From a checkpoint of a small transformer trained on Wikipedia: no biases in attention or MLP.
Each number is 128 + 24 x the weight over its row's rms, rounded and kept within 0 to 255. Layers, rows and columns count from 0. Numbers have three digits each. The size before them is the row's rms in percent of the matrix's.

# layer 5 MLP down (transposed), 768x192, rms 0.18, rows 203-408, columns 96-127
098:141145164109169113113109133127126092133136133099155193135096132126144177108170147160137118133115
106:119131140142125157127141139143112144161153121130130141138156146172117082148174148141091122151098
106:109122123127114120119119138105125120171140130140101117145114173100121149159121134124114133162123
103:152148155176136099117138096125116101148123099138120198106128135145114124115140149116125128140123
101:141091151150093129108144130141124142181157123153142154137105156140115120128134140139117091126141
101:098066119154148121127104124132104131118113115098133098144141146127139134104163116098156113135131
101:135128159109132190085142089131138097123062156120137172095084127111125105116125166138092148137117
099:105079088142108120165140143119164122212138127134148148150130150131095119143132149151133141163143
098:163115099086097116142130112117094131141124132130092099128149121139120132115170126163150108153144
089:126120110124085160110123122124096142148136083107123156134117158109107143102126081147133086129150
110:152156185163122128093104092116137136118065136144110178115155109157118111084074143137137112107112
097:131123134097148123134109125125138136160148104134087145145129175116094131157095164135162100113122
092:111125112123133140081108123146128138137129125094121133106081162113140155121158119156148142119137
099:069120155144170150083143138113176098115094123128155180145120078154153157110109148162112105078110
099:138175123070118112124133141095123125113129089122123131180103175141108145131114102151076097084082
092:128123132137158114119193123142174120146142127131158108088142114154149187152110110122109142107107
093:098165146099119141158119110129128149107150112118122132102162146087115135163155094174104119106113
093:095115135108117156138112164157188125165102103094127156084124130122113175116139143109155136115127
103:140128116114135133111136170134130084165125097148113126096158142138169134104187151115135103155117
102:102116143155124148119211114197153096135120138193107143137111116156129101144121110102132129119099
094:132120120117100110132093095114123127175115102103127129133115140164110138157149128112118090111125
096:164142118140120124095142150109149111077142121130162147119149132151143141156124155142150133102131
095:147144130095121109136120095126119160147162106094146115142121131152097113124119163178108158137136
095:133136090138198135156089149138132109118135130154138160141130098127100114122121121142129120097139
103:090095146099178141145115136156106135109100120114124098101126093113155116158131138137135178110169
107:137142153090107113095145106128132132106102128155124140132130157094090137132151143158133103146103
105:116130150153148126159169092130128110133137121156157128114133140114139116107126156139104149119170
095:124173099093123134091145108138058110138165152097099185104074116132118122134072115120125158143095
096:138115159121093132114169164136152149123108129109083138148113104120134131111117107143149145114143
103:151105132083138177136092097155130093108147166152124116148079144116100185142112116098120134129112
103:154153127102089131123150171154140119114112098131111121143140101149088140100139153155144081104137
102:172092161154176134069135136114129122148137112158172132126125198098111165201121108139138126148101
101:124179091124085135183157128121120150160086112186114167121165133127109133127151104146144180137160
105:157095120145131158127158121144148118106088104149109152129107137132156144178137111143123166073140
097:147157138127139160136161152115120081120141138110120150101129119142118160076147103138117133132161
106:106093107118125121127140077106152108116140120155126127095106106151095145107084112154125085143093
104:127145115160118132109131110116156119147143089148108134137169102133122194110142126120128143121137
099:122162149101115134134161115134119114125114177152125145118196138179122085122090129158097135123161
106:131154134141197141114110109088143136133135160138142163123146121157116148100105089131126181075096
097:146103129154155113097147106103155140072096097137117158129138138066122134138154152118132137097119
099:099114142095123140096146153102111138092115109122201140115148155128116122137103186170153121135152
100:169080112147151161160138143119094120114132172127026150095111130128119139103123140124135147192139
098:137126106143122118135136166117133108084157108122139170121090079141173130131092106124130126111125
104:121112137123163092121109149144163141090127118120107137110124146108139146114133142107132096104108
099:159134083118080133144172141142154133130136108158137185158138141172156145128120079120130120158132
093:092125154107154171140097180177150141144143109150126149124129119117105101120130137179142112133123
112:105161141084134139100128099147139125121099127168112152147160110109119158134108138123108097059123
101:120119141092098126135151156163116107163192108125122097120117155085117175126110158122142129119133
106:094071117114104122158136126130161126125117111134103143087162139090153128119105108110150150127097
104:116116130094135128073127132119152135142112167122164176106141097102132158122132123101115114158130
097:135121089084099119143146146151145120127104155109134117174123125126115129183121139156161150076107
095:145151133108124119094081110131130129102115088133111124127127134154141114140113154189093172114102
096:084115165120145166142119184095122103145131104132130126108133101187111078148130096154148125112074
095:131148169159133117163122118131140121140116099142120139108133152121199118149094157111148157096112
097:142110095132158130099139173094126129105104109126092162120116089127142105129187145155133090122154
106:148128149078151125152066116095166158111086165126135115111113137124158145136095068137145122136146
098:096140117115129105112114144080096112125151106156126114179095100142099135134171088151108126154109
090:132093110110137111120133100148127112124154138108129103096153102118152137111088120121087133089138
105:118143165103128120136123099198137130171128117173122142123099115156100161085103113130110112130140
099:132135132121112149127120153126167090139146115168095134132121140150110098085114129086143141147093
095:136112096097093163141137101133130137104139115124098105155114129105138112119143160122129142128163
099:111139119117127153116161091179128121112145119147108116152125110083122143152150132166127070093108
099:118160115094137168128129127158153117124143155094131099128142060120127173108157102093134165148149
097:083105116106123112159176153115124126144182114121127101147106123122125178181087123132127091138086
102:120146069158097060131136147121110100154169158131152142087139126117117124113136093122104172117099
105:106158178175126220114101114130102108101120131127150112193119147145161138163147132122131115159124
103:099159101097132140171147156126205103109136122151108095153125128084128125108138159152116107141140
100:121143138102123139106127130108071100141119161154149113116125120117188075146163141123153193112102
102:125140114110147111149115130145163132167139109116122140116102137130152110097141135141101157103131
096:148130104122201154107099140137115100131150124131131122111060126155133143147124106133156133136113
103:154100106129115178099140150113121118149130171113089094107094116125150103134156134107123173097112
099:089152115125130116174138103172142123169160103177146110112118071116105143147152180102113121143126
098:163103154126103158156146110131119128121151139112126139110110149133114128107120131120147154101125
096:146131089082120159148104149159146105113125114130126134198199108114167165131103104138101149084130
102:108116126124111143184141094136118119110107104126138160100127148111136102150090143129140135135135
104:104158128080146137113159065113138154124083168140126129089119151105054134109167120100116106124131
099:108108136097114156105139122119144115123181090135110140157148149160121076098130134150089109153116
104:155135121133134085108078140124112140157102123156139149124099130079110112121127106129150140139146
098:164127136101134103138139119142124116096140090096124105135145108139134124145126125162138130135153
101:140136188137091144133140130132095149144141117108131100128137146144127111148103137101143117134143
103:117132119156121140130139126085105109162106119153091131122121133133082137115098110123082110158150
099:138169150094123154139129144132127101157135128093133080175117123119104113124144126137132161157123
107:139132094148105127078123130108149135141125111151123105140116119143151150152100149168152132127113
104:174098087115172144149161107127144124107097132115139122140129147144144097096163119124110131160128
105:099130138110106127130139142133141092140144158131155105135128077080143134103129116177114105150118
098:173171138133101137154097119129096140114139171103165113107133154114106145153138130175118180153075
101:117107160161161141113106157122112129135106158120122103116158151176110109136120079150143097147118
094:087140130103122096132126129171128096090113143133115094120122097160127127107151151134112132104127
102:165108141162141103096149127106126120115124154138129146121097124166090094112144086088125121108158
099:123154131142125108135151131127111150135057141115147155129115158116100152163161118116095164097128
100:109131125082115127149143148088094121134118099153149147159113154134129118139101131146125144117104
102:146118127092142143102126123168111126085123133134104132163128172160146146133134099140131082134141
098:166130147158163121124140096122129138115139088122154097120126130112123126165107132163160143139143
106:106121138124143150154153114163120137130141115142152137141148098097115114142150106121125133132150
100:138110116105107098084143153118112124174126147137117126152119115093138128174142133126131095094159
097:135072200127134157081128127147129112111133131122119103089119127182166102113118152127099126140133
101:096124153141102132102101170088102128156184138099133139139120120129168147132120114104159097106125
096:113134167123117075078130133136120120128131088140108113158132137096118144131155124106158114129126
099:116169112145141122149189131137154150064104116117127137072133142168121094146142127166160142138104
097:124158102111132117144201067120126125113158150114173151089135091126116146098138134149131133136140
103:100110114148136117100113105138150127138146110123166094179096136120125112144122152121129110119122
095:120115153138129104100141123100141112121134131142147118125132156126118132117112060107078134117149
094:112082086138114136125119154111138126138161102148109174128139156123153090136108116113143164119132
094:124133103164123105160123140157124131068140123143129142129127124127121133121176112115115093154115
101:117129105083060169145165158159129093158092089082099139109158150121121133126121084152154157125149
103:161096168145112166156111112143109117110109139136110155122147071157115112135124116165148108111147
102:077134119139146169160118112147110122164169135106119120121115151089094137096139137097139095067120
100:114126147168116117130118168134103105108121157127128135132127116117147164118099138165146143134094
101:124125117114132099128114134138148149123129126182121168094087104153086142137118131116091122094173
107:090137134127130126139131094135169151125143085096111112134153147128118143138102123078120162160122
103:141097159174114195122114128124094120141089113177154114129127128095096148151190159115118101116143
107:163105122135127112129144115125103130127118117092145122142160142138077117131131140141113093138136
094:114111105142125159150121119101146089156157162113140106149130115112149127144127151078131132132126
095:152172132157136110133164150101111107157122101159116123147073157116092081114127170114125127131130
099:125129105076157142105168116197125136140156119121169170161150129149148147106133132107155139122166
104:118104117128069090134156120163114156085133127137145115102161141134119126142122116134134176133091
096:144133142112136097171124110137156153165158128156152115163124087136096130106159118151122160153095
100:144100151152084173104112128100103123146150105100160113120112138103105150145168117131132112156135
097:114100141178087139127147141111113129113078144101143180143148123151097094154163111104112106139163
103:116114174108109135130127127153157157153137134106148134143130122108121161121169096112099131087129
107:172090143082149117122132155108106104118157129133099131126148106155140105145111126167075115115113
099:144132096092124108146064086157093090147122130098136103097117191110119099194138124112158139157109
106:118115117144151167091111136128087110120143161163108135133133114112106164197079085103129144112109
099:093157133127145119092128118105082101115125158117138111157126120109145141128127136111125104098083
103:159116161145174115152114168135157094128122082116147121101116119105132103124106112128133101154108
093:126114140137110129132135168149122106110106135086102122134091161098074132133135110140140154105158
109:140122121149091183149150109109128170135162150118130124093140107155116101137163132173169085147103
100:157107183088120118132149144148118130133145122136136115129122170122177140148105146132104144156101
100:148116142100114144115177116136135093153116141156070126128138122138169143130181112137138100098107
099:130133094149132139118154124134092112144113113125117133122119102149148132168120116135121168122145
098:112125095113095140084115182131168099125118142145160113138123131146133092157089130116131110114111
102:121098169109113127104131126143100140124106146141136158128184153134141160160185127118139135148141
093:134155183151143141117138163136116144127158183126135142113146150129148139141142128157133111152154
100:159126131106112148119156139145177126130109119118091159098078141088132113181119131167147120140147
100:128094115169112105145145112152149119150131103104107111136132161094098141124148125117093110147127
100:125117153144090146112167119113101111170155115125131141141183134123132189119139150115116182064108
098:128155118119130122161106106129126151123149138109102113119150143125123076094114159142145114114111
098:120128132142157164155175146109145082083151109150098144136131121095101120145123128185154130101153
101:121111117143107149146186118097086134131108167139168124118103122107191150160126123128146113127130
096:107110136129153120130097111132124161158118130099119117137115167127149116138126122129093139102145
098:146142112151156107142139149185132123155158146134112135142119118131130137155160118140147141153129
100:104123166138139139156173139116113121174123130097097138107099176128146105108139136147135122162180
098:143133118131103124161130091134146120130157127129153142093141112118088124130138135170163117120126
108:120145167127136117122091157108099099113155128151093175114126115129129089084142137094129109105114
099:145143065097136118148147148181097134163130121149134095140144164139186141119098173141156162134153
103:151112113149124145128154127077107134120125146070132088149122127152085172121145150132102168106111
101:141157112139126147147161144137144116118104107150166163138141146122111165151130094122079074125133
102:108133142105128154157138083088081158152129144110127094126113100113094150118134120144129145125131
096:122148161140139122116136162120159126181103095082155138139176134159130130162187100152119112138146
095:118095164088117106135117190127157160106143129123139122118086094131122122081167181124145131150078
097:128108164112115159137121120113179128120155146127120100138144112120158122085101136139055179113115
102:108124126132102094156097118164091128110120137128121120133151134142159163133105146148150123098135
095:098092135110198065158167133151148144103156142115136109136115071121129090128123107102192132098144
093:123136134107137150139127142146156142151129119154142155096148099109176150100155129122100082114117
102:132128071132103141094147124122160124119125130137152115174121125104115102121121147097143139120128
094:147109143138176110128131118179155122067127063115123111161133120113098135117110138176112119123139
101:136151151132118091130148156133124124122131146150139130123093090122069110121100079150113128133093
103:112156144122121158104122155176127127084116110105107073116085100066113086153149121136131089133179
100:114111126098088112148098123138107122135106156113145139116119124135112137112141167101168124123151
100:156123090097137128144107141116168147078115175086140133083143121157165131170129103127094118142085
106:117131129138089192139149162093118139120122166094107143132120126173133092152111183112138129105114
101:152165102101101147114132135131171139150143106208107080132130141162139123140146111111131133122121
107:115145119114145075129160125088125140151079124107128119144150129103117106103147137103179109130131
109:166132144112131138143135096090111143060116175121130145128150157089141159089155109094126122167100
103:114117142122089067099140098159125124130130124123205144099124105117145108118135142151134129158109
096:180153082133156099092140148142118136142141100134162161157117104168123129103116196153126114114120
102:111158117150115125115118137192159130164128131109108152123132129128068118103126115154129101114122
101:133152124114126164091130135104130149170142055105168133101170138115196155137119097111120126124110
097:075090129101134102123125153173079127139123134104138091134135175131122160118127164121123161164094
093:099128168080146144149137112108132117184146097138089142159094099101134099114179137127115144140133
098:111125102094139128150128143148123085163115173130122160153140122120183115099119147127108169163130
102:129104135110119106101121107135150100090103148118086146111144117141181176111078146138098154085130
093:079124149120136140148098103120150121148118100076112113113122143133144139118167168102143109141156
102:135119124129144082100159116117131113140168128089120117110174154112096140110108172107136138106137
104:130135127093127154141120128089123109176129140151113147091201132161064152126116124127149169111132
100:156156136067108119136122146171124126126152129164142128139123102139130132124126136169120178113154
102:069154157164158132110126099134125166089107109197103137167124088104148112137124144135116156132106
101:105121105148142158144130146123170095113106157118135126102118132122114123116098105139113112124133
105:135060156195126116131115100147118123180121131128126127130148112110090118133098150137097126142110
104:143134147148136173104148105181096096112133140123146093140131160121114131150092130122125115125126
099:159132115107110139125150142131115097146155124134113128119133123154063135068146126087095142134137
100:103155137087149178174113148150169158156133092100126118096111123150130121106167103160167144143114
103:131185067122105170187145092090133110107137144092106111165143119112147100103126180142147126149186
106:120098107142137148136119117088105141144162100103127086084125091109106164122161089173156129127147
102:142129154124132106128180175160148140128136159099150154084116105157180162122114119134121089119167
103:145135152122128137166108151117118076147145139172129152163137080154160130122130147181119103112134
101:124143119111135144097070106150132104130170144172118107109164123130132118106144168140121117149122
100:123092123162146161119108107086122141143091150140150166161098091121149190140139118153142142131111
089:142157150143117141141129150130153152124159163106092104118146113142131190130094095100120123097134
099:120095184132146158148151108131168104152139130092095114126136126159094113132170133126115126164141
092:146082121131130155141127165152111104130139143115105115140134136084142116120109126162152084127126
102:087146090175099113152123112107145116129150046117136157149124128171115144125140140130099108141143
102:109118131148131160176102120123155095110173117145134181126111157145085150101088136153105129127133
101:117118117127083127132127125134106118114145120147153145111090129150129164136108155056121154121142
104:165127176111122153165112134083110154176155136123082108129110110146132115146125130153189098138124
102:162117121142179149097094110150164119111193165123148121081121178142166138136150157160141092102136
105:131161129092159113136135128137124158093117162148140138126115107121132168139139127147134140077083
106:128094104106118111085101153126139126104136094169123147120115137154117134154116167121165123123135
101:133083139062120115133120142128135116112104117136145196147128082131104131123141168098111133077132
107:128129147121106132154120120114093121119119123159152122098059104117117113110167101106111108119096
101:133152150180127087125104114102171120100114085072132141143115175097136159154102093133109132145105
096:147102137083167150122143131117150113147123107139128141117161153097141151128087165151103147093123
099:107113139106115092125121095149137103112159141147101138093126119114096125129139140143107138151113
103:168132121096161137123082109141091108116147110100155123111105125154128071095165118122132158115115
104:169163151173130085134141124100155133183136090118095128121129147138078154103106159150107097173130
101:112131165106136134159100137126104141114121114111110113125139135099118125126169116130107168111158
# layer 5 MLP up, 768x192, rms 0.186, rows 204-408, columns 96-127
108:150117168136132139154166159115125129107132157076116096133158132167147108123146163104138122099133
105:148121135165096140155148162130163095107176173090168111135148160139159161154129086138144184143100
099:153105155119128114160142102137126144133116121130088181134112122139127117124113103141147118110096
103:172114092121112129121084142142104121094136156163146140145108145120155123166133148144101134135120
102:163170165139117125107127124158122113125131158077112151165175122119110108128088087135141158146130
110:101172129095108103121169086127142120109131168115160134121118105128134104152118139094083145139129
098:104146125082098087176128114107148136093142176100118118195136098123137129165137127170123124112104
105:147108073138121147143117108105119107075128128132145125115091158187150146071183112123133121127128
089:118148075129130108120131130085149148100114129120089149162109166155134173106119126152144128112123
107:116166143145116158154136087096086138161107149115105086133138140162111141132109137131085162129126
094:122104173183124112128111189122093133159177128132121120107086168123162099123104131083151115133119
092:154130148140142134116111158123134133138164135128101120138056153204139095136109102149129142147133
106:138112115164133128074142121145097142145117124136120109104141141153121131148125169186084127125114
098:107129118126113117131107151135106108135128148125145138135159107127162134149147115178143109068124
091:137103123136072133119145131112144123153098169140101135129138110116143133141146165094137139133141
088:073162128132107133157119105129126129124132099155114124136156186162168149121081114136096076145133
091:128105145132069128122092159101149141126088120116133129149122117115106125113129162123146123136158
097:115136112115137093137151137147155142161140146159075164112141092128170125161180161142137101128117
103:077123096141142116127162142115134070156106127140137139150133140148125100170114167089116153158143
093:127082174143179079121146113137127139152137113116124168087140123158086139120086105143091121155132
095:142120118131085158126119118080123121162118168148143113122107152071106113143176148130139135102168
094:111115148159121103120116162128143074175147126120076161111109143118126150100124117096156137132156
093:106150163139153115132136128090146155102143129136164112114138116108137148108141152085078153135093
098:123121110116136149144130156092148125120168107096161149142172151146164110138113130112132109156169
108:138126133120112138132133136129098138173135160157114115157116127151128133080083133147106105069133
113:128148119073152104119144091135117115142115180109125121132113111146165115134096134133086144111102
094:136129121104050144163150124084177127098109092116122113120148102111151089101099107130143154118170
094:141102092156108131101127136146152169131110171125118160167143130116175141127124163154122145114081
093:159108105127127136106119103123130158119164187141091116129093124085114132150151125097087128146143
113:147144118154096128123130126107149155117103120173151134157171109143087141125140135140144116162164
092:108138097151144131120153126195129152139131142112150136130151103153128170088113133104111170110168
103:132132101127169159134128164133145108108091087137172156115108139137124099125107163089120130161136
100:129155141144116098114139113142105114160127099124101139118061129129113165152115140114137122066143
093:161166080098145140158131128088144125127147146143082149109109139130102118108171137115132117154147
102:137101138162125095120125117162103164122144131166140092103116144163161104130155120162152121144148
104:121166073068133099114107111116186153116113114112138131165141138156149139111105156105140105109131
104:100178160093139083140104119092149092113117125171123145126151133137155117111149121126138099134087
105:135092125172138133117138101125133081125136117152184089124108115109122149123178104084112121130096
096:182095125135155092103123107129137103107078097084102152108187109103119096145124096164167113106176
097:107152176146134134128095130081133113171149114134140115151147097166163087121090137112133116146135
100:119114121149077160122104128102096126158100134113163126090136120117131143119127114135133182120147
099:099088067112104133170100154124153140185139158158132118120132152156144140095104144171121134102126
105:144120137122125162137090128111153164098123169117167140071171135108113125128116166138123135108108
100:143145107129100125169161145152168105142132121161148145129107134168127132143110122117064120100113
095:138098185111119141125082131094115117117093108119147110142164096128123156148111143158078142130077
114:134144142141115140096134115108106138123148118122116199102106134111126123148080079129135135119126
100:133082109146153164124087201129148132156122148145148125114144141161113111108164145113107114174141
104:121119106113076119125098138117158086100119118111175135150154129118144124100112171136126158152126
104:109100137112137083133142149132120150145154144145123094103116127094148076108161146135163144099158
098:130131148163077109149143167139101076132114144122111130145122116082131105111136165137118145168124
094:150146151135149158082113141104131116145136140131160097118168138067122153129116150082132162129092
096:156127137128133117105135123135122120156096117133090106124125199124098117086123164145122093148135
103:089098120148094131111134126089121113124119141107153141145098137161116118169121140097138200151126
097:168130160170146121120140123113132090139169108115115122120106169164176147125181150104101176144165
105:139108114123133139115130119143141120143104118128156129128114106141139149077094147086116103110106
102:153084154150134144132108123122165115128131113133103131064095114081148106125125133102129104164162
091:122120080165117121096105113122162108140126144110155111129118093129139125151112088129097117106109
101:069141109131125129154125108112126161106163148178126088099111149135129151101093115113124125129119
101:138206142099121160104120127131154109138136115139150161133169173173124104164154114111119155114138
097:097095132144157131113157152121142149103125107130166104127094096178144151142117117135121070122168
101:098147149114142113099146189136146143091134136139106146112142088115097115156184110110137110165155
105:116115083148148115146074101159173116105155119107120133158126122113139179117187153098092127165137
094:125146109108144132147135164120102165114107135085114147139121126121139120162062148102147062110117
101:128080131109112137095094130138087122138129122131111135123087120118133119136117165066133088133147
108:134098165150119156085103181107157135155125155126112140119139102146177105124103097124151108158159
102:114128106152111117148144136078138129134093103127122144115156101141125121071160138085138093134126
098:106135111155125099127090142164104184107137125147122158128118124112129167102163146117107173105131
097:138090127121121094126151128069095102139136163151127106154159177135144138138129134125101131131121
094:161121121168135088107126115128119103176167111136125094108149164125107141148115112124120120155154
109:146154099130122140117131148090134152136186160155154146174141145115089138109090127160150142145196
095:136127112158168074173158129110147134150146145126144152116127138131078138108158135125065173096105
094:135163128139097105141154122139123140162145171116119169098122102152158153141143123149136163160147
094:157131139149109134117146199135128105091123139131158136105106122149128120122128097123142164087161
097:115141103115087136165115089132145119141138106104142129086145113138138124117076150125106100150177
103:111155116111134130102110142141134083121113096167108122125112188111147134113116142154138159193078
099:142061097126126126102136145107138171088128104098147131133142114187158142120177121147132108135131
101:149137152123127110140163135121133153151104155134075090154134146144132117142156121115106117138105
092:148169123126148080132100161141115105119139082125105096107138088137138147118129133104139132145103
105:109123144138100111157151142133124102168154117135117156139178117149128113137095122097158142144138
099:121149133137165067116114123121170162091158100098128155142141127145123166138152162123116154131114
099:112162091096106168146103113143125115165110109141123114139139074118126156127132110064143133101113
104:133117113127117135119103147127128127115124093138093154106039151126076149166138099122153138118095
096:137144131118125139139135148112192118123091121126109106147066146117106112158126111133082126155081
105:135103129157140085110114109134115123134107126146152124147139165126152170113159114123138162127114
099:148152143123127117129138105112108145078126176107122126156094161096126157134145118141147149143140
103:101168090108121135066130119153130118154109121086105095112113125119117083142143157115115145145170
095:097140147089157125112101137096152101110124151129111128142095140072150133199130096158110102153148
100:131135068134145113133117151113152140141110089144135114109139126129151104147133128100077139128133
099:166162114165095082108170071114101124146154135150139122139118109153109094112133101109119146098119
096:083173135162114136130124121118147088127128128139121105125125175113190070131126124120137108142093
106:182150108109119135178143120108165135140135149131131119112116100077170119131105057123142108128110
095:125165149091114097100145119098126161104143120155106183147103132117120093128091101128141083136163
104:159117132126146123157069093126180107113132117127110112155149127139138115136125120116145096134114
096:155127140131152154168142108147115149125100150121152138068122149137117144099144139108122122126111
099:143110162127124138153087079136150121114139149141168102101123087146188130097178139167182123114139
105:108130114146135151119112146111076126142162172110092083131117167149143179137106173158153142124148
090:176115110160090097112167112105128128123153110098147109171104095150125136133169104115167125095122
095:185136121045086152114125142099074138147115114118122095174175115108150099115136107140128143081096
092:092154157160127108147094122114142144129118139133155140115093124139110094132106126131174129124174
108:121086142158164097099100153093102100099131138160151131119099096132164105151125079152145103105102
099:130101090095132126142117121129166148135129123182110124137109140112171053133107104125120107158188
095:100148116147122146171105124105119106105137089115150144113160119099134142112126156125107107112114
097:137166109099153102122131139126098135150177141122105144143106162081176142079101095096094110144102
104:110096105147116118079171156137117141118130127149128124118098136122137139134123118175106130134157
099:141106103116154102130100123128147090108145102146156137127145096095098094192141136119128138139134
099:129150167135097118090088106136138106082153087081156118125110146104176135105150139112164112179101
103:119165140115102119111148113107135098126147127121093095079124147124089133140065164111135076143170
101:133091135149176111123110131131138099140102153095110157122177182148156182149133142141176126161073
097:135128113105112147093124124097113127127123080136152084148156159149145164132088109177150135170170
101:146120077118180114133155119113188132125171126127137167097116169172129081090155111130124136148164
119:124139144125153130131125129148102112122112129107180138133155153113158138123122118123114113119140
094:132120108132112108127163131126128138131157079162107109101106117139123141107127121129134108177158
088:126114113125143107132112098111118122139132142142120129156103093117128114152130172124162075164111
099:093124118110092165126108106144096123120112183140121146124158149102122147098100153119135137124165
103:147151105118136086120123167112103066145129152125132151096140118159134193152117098145164173158119
093:143092128119100156117138157090133137090133129107139130162098128104135134143114164117107140133133
091:111129108117136143145105152143122120100141138127108130130156117148133142140126069124157095161131
096:149125095133130122155132129130092128115145119146123156119111127141146132126168166119086135104136
102:121167148138130089141152132143115139124163117132111159099101141181149121111106114141117127155121
110:139172158076083070106137128133164101187104122146144111154116111112151144113144118108145148101116
097:171187122125149121148119120101126114096116110116120160092150099158142159154069124103127131106128
101:122148118161132095127089180143144110111161095160152114077151101077107128112094114116129138172093
097:100137122121113168103130134147125163118129183135149135122076113136083142159132143126115167126125
098:138123121186086139159066128117129103127093109154128091148117112110149101127157077154126185182106
098:131143125165135101126165161121144135144125131125135112113165131120126134127120109120125134133097
108:092078114130100118162162097098106153158130144109127112153143102169120158107129121128159169131125
104:106115137153120133137122118102108131069146108186131122150101103168116082188090111115122120160134
111:137161154131093112105139147123166096141108146126141131124149109149157107133137131104086143146126
093:168111102104103123143190113117141144129141137113155094144115122173146169097135112106112079120126
093:147111182157120167123144144121164121127102132137120107089141120130145063124139129091121158135130
103:084103116128120116145128129122066135129103167120123122120141163128142161128107119141183164127163
098:163154126182089144157126099102140120179120132126133167125165128113153108109155117073122117121118
096:118155133161120097133092155111117087110103125109121179125147147107139118086129116144096125108113
101:129134138127134126137109122101104120142071118129123155167057137148118162168116091145126125121109
102:125104145119075104149146122069103153179167133087107103145145059117146110109131169113147176106151
099:118159126158131138152154119115119119132160173084080081114161178133137163162166167135169137157121
093:110134119123097121169171156167087094101145109136149097149140140152118162111151072145098131141118
103:116130109106131142121140111114158138178116153161122106110090171159139117149147135138136155150169
101:135110130140135073139113118148167116101113117129133093165118094118167095101126115090158170133104
105:104118097177139120147114103121118166148102146143142108137130099129128183175136138121145122138098
105:167106126117133116121142120127117141158168132111133139126169116168160097130183081103151103144100
101:137129145071118118149119125138161112132107117123111124161123141088108083118116130071147127106129
108:122128142166154134124093121116113152131098122138123136121088136087109060126105174079156085145166
104:112124134121118119136149130125118121126092105174194094133145092146166117111110145138133115126128
101:121148099169073138139091136147161124139122145152150131144128168085153118143087136162133153144095
099:149157140144135121106122171098130167142143143087128133133135139105137160131128098125156167145072
105:111126130128107162160165099118133128087113137175131111140127096111154138130102102092119134135144
098:142157129127190107147118191151134098105088125110152124113126148118118106117071077114093131138129
091:116124119116166111145103147150140129135128120134103132092193180139121124127087146135114130125112
093:142156166121119066144128097160121112124093136112144157115104139142125097142140097117143091142170
103:137089131123109076092151093126141174165140141088121153147108142145148150123115126123076132087120
088:099152153126071111126079099114137134100100085111104095118118162125164108119154159129152116155135
097:157128162118133112127105124131119155112107156145094109177085157167117131135131136165054184152099
108:135149171099118154156134105129102125149143173125147145112152154124098115102123124096142095163097
092:145145111133145167103107150131139139147162104119101095135140126119162122142138111131115158175134
103:136153094170162091120104123141143133158147144112142090091127159110154093131147165151132119147180
100:124163142140133155116060114126112123129104115109129125168056130090126169125121172144138117081113
100:151121121133128138146120174144147166151161158130088120139148148121118115179126132109094086093111
097:156151114128095129142141141099169145122149176111131119133109149160124160079151119137110170167131
112:126101120138139128122160127135136151140140152141138160088093142135130165111115125131169087113153
101:117159088090094173128114180118136121143115131121147092109092136136136154109161137112158100142169
109:150130082114168099181133102132117184095120113103172077118103145158118150146147137127134108154195
106:149136138170089148114125117142150134145103138122125102114116118151161151146165111107140111134090
104:105134169138109139148134130089138184177130176111080129128158131144166176139101129163141108102155
096:143143135122134116113155067112143140127111167124150158143125138166133142131145125083110127124086
106:132097107147135131155131121134145144113094141103092171135095115152134153149132111065150129134133
098:136108151110139120112118124118115167096117156120053110141131128146107109136162159134149132110114
102:157139084132142078106118118131125170115078149127100133111126155097128129148143141144137141128128
099:120139146132112161124136134116115111129107160144120143123142126151130132156139105143166111151160
100:147143094130138141188134088115121151139125134117141109133094107164116137142172180149141157136155
100:170117129125109159160150124107135143094100163163135128138111138099101098137100117083130119130154
088:058159111118117081127166112136093144099152161138125141124117155114130118164121166136098140100144
090:114142128144123137111134165142097147134121098164120109166086162122173134115119133097141114187140
107:132173136126110112133144139093166144141103083084123123149217123114125182086088098128109124122135
100:128189111160128131137155099139087144105130142167103133126137093109088095147125132150144154080179
100:164149133125093169115172116144105109141141126116117163102106119132147101110160124121121149099107
108:112116111181132136167134103150113137129120145165106108121125118168108124114121113120151131138106
106:098107185183117134162133105148147137141155145087159111129145130171121124137073126096063156146086
106:142128145123129146151158088137134135136142146122138147122142107120149131139134171086132099143136
099:112124123121097132153139110146158121130134127123137139124103130114150103078112107091088118150123
100:139128137070108160167162104108138133169123116146169104160124114120156085144103144097137092149160
103:112107109104150176149104095061144141101169105137144114137113102115150111095119100108106136096146
108:114127100124108143130170119126166132138185127117134114092075097124141124171161138107175120170146
104:150123165108101135147117118107103126142140150142116118136139108115144074094125112119120133146168
098:161131129116119102111141159122132086147099141145150135145114099141131136153118103116119151128134
101:129156131135146161130099142105109081099128161136142171135083112130099076156153113062154123153153
099:148115122119124145139114104174077113106129125144160156194138151129137142128140217098140124138110
091:114146160121122097154063150136123172130116104128147120112141101100118138117107118093111133107108
096:164134168127135119169092150125129154149141108102105122124114125132085158142140147127116105174127
097:134100140161144136111117145129111144107121119132135074131150133127154110146153104150152152083118
108:120136122155152092136075144094126160119151121125165158132198120133121134151131115142109160102118
101:102156114151098180132129123111144112107128162124127095127120094127158149170093174130147126124149
098:140163146087138079151177119108132122151143171166112160118098132100144116149163129094121126163123
098:109144149171122105151139201120117128162114119133144125148129159141119090157112114137171094116115
100:139129141114134112085092143118169108141127167143133108133115124141131148125132105124155099055103
110:141082118111082166098143111091105095112100146110130118114151168142138147142157109138137144166156
112:115117149155104122139074141120126155118158143184131118106139120149165121117137118123131092147162
102:093106124151147125150113135144137147122111137157121142134128106103143080130145143120100135107133
115:109108133148121081122105117121118127134095119146129141140097136098120124149146161120128097151138
102:102106111113103060138121083151124107088125158149110106107154098116156121137156150116156127134139
100:140111155163095121138147131103149135132084116116143094095128103169169117146138114142122149136106
095:069146174089124116136124138124108150122118160149173142146104104156146107127082094151151162147123
104:121112142129119084126165121107143148179163172140122092161150151138138159135136117091086131170101
108:151093112092095131123167130111100139154090112102118139136169137184133115144125119100124118132166
104:156128097130107149145103134138114105127135139079111125125111132139128111145163165131107099142099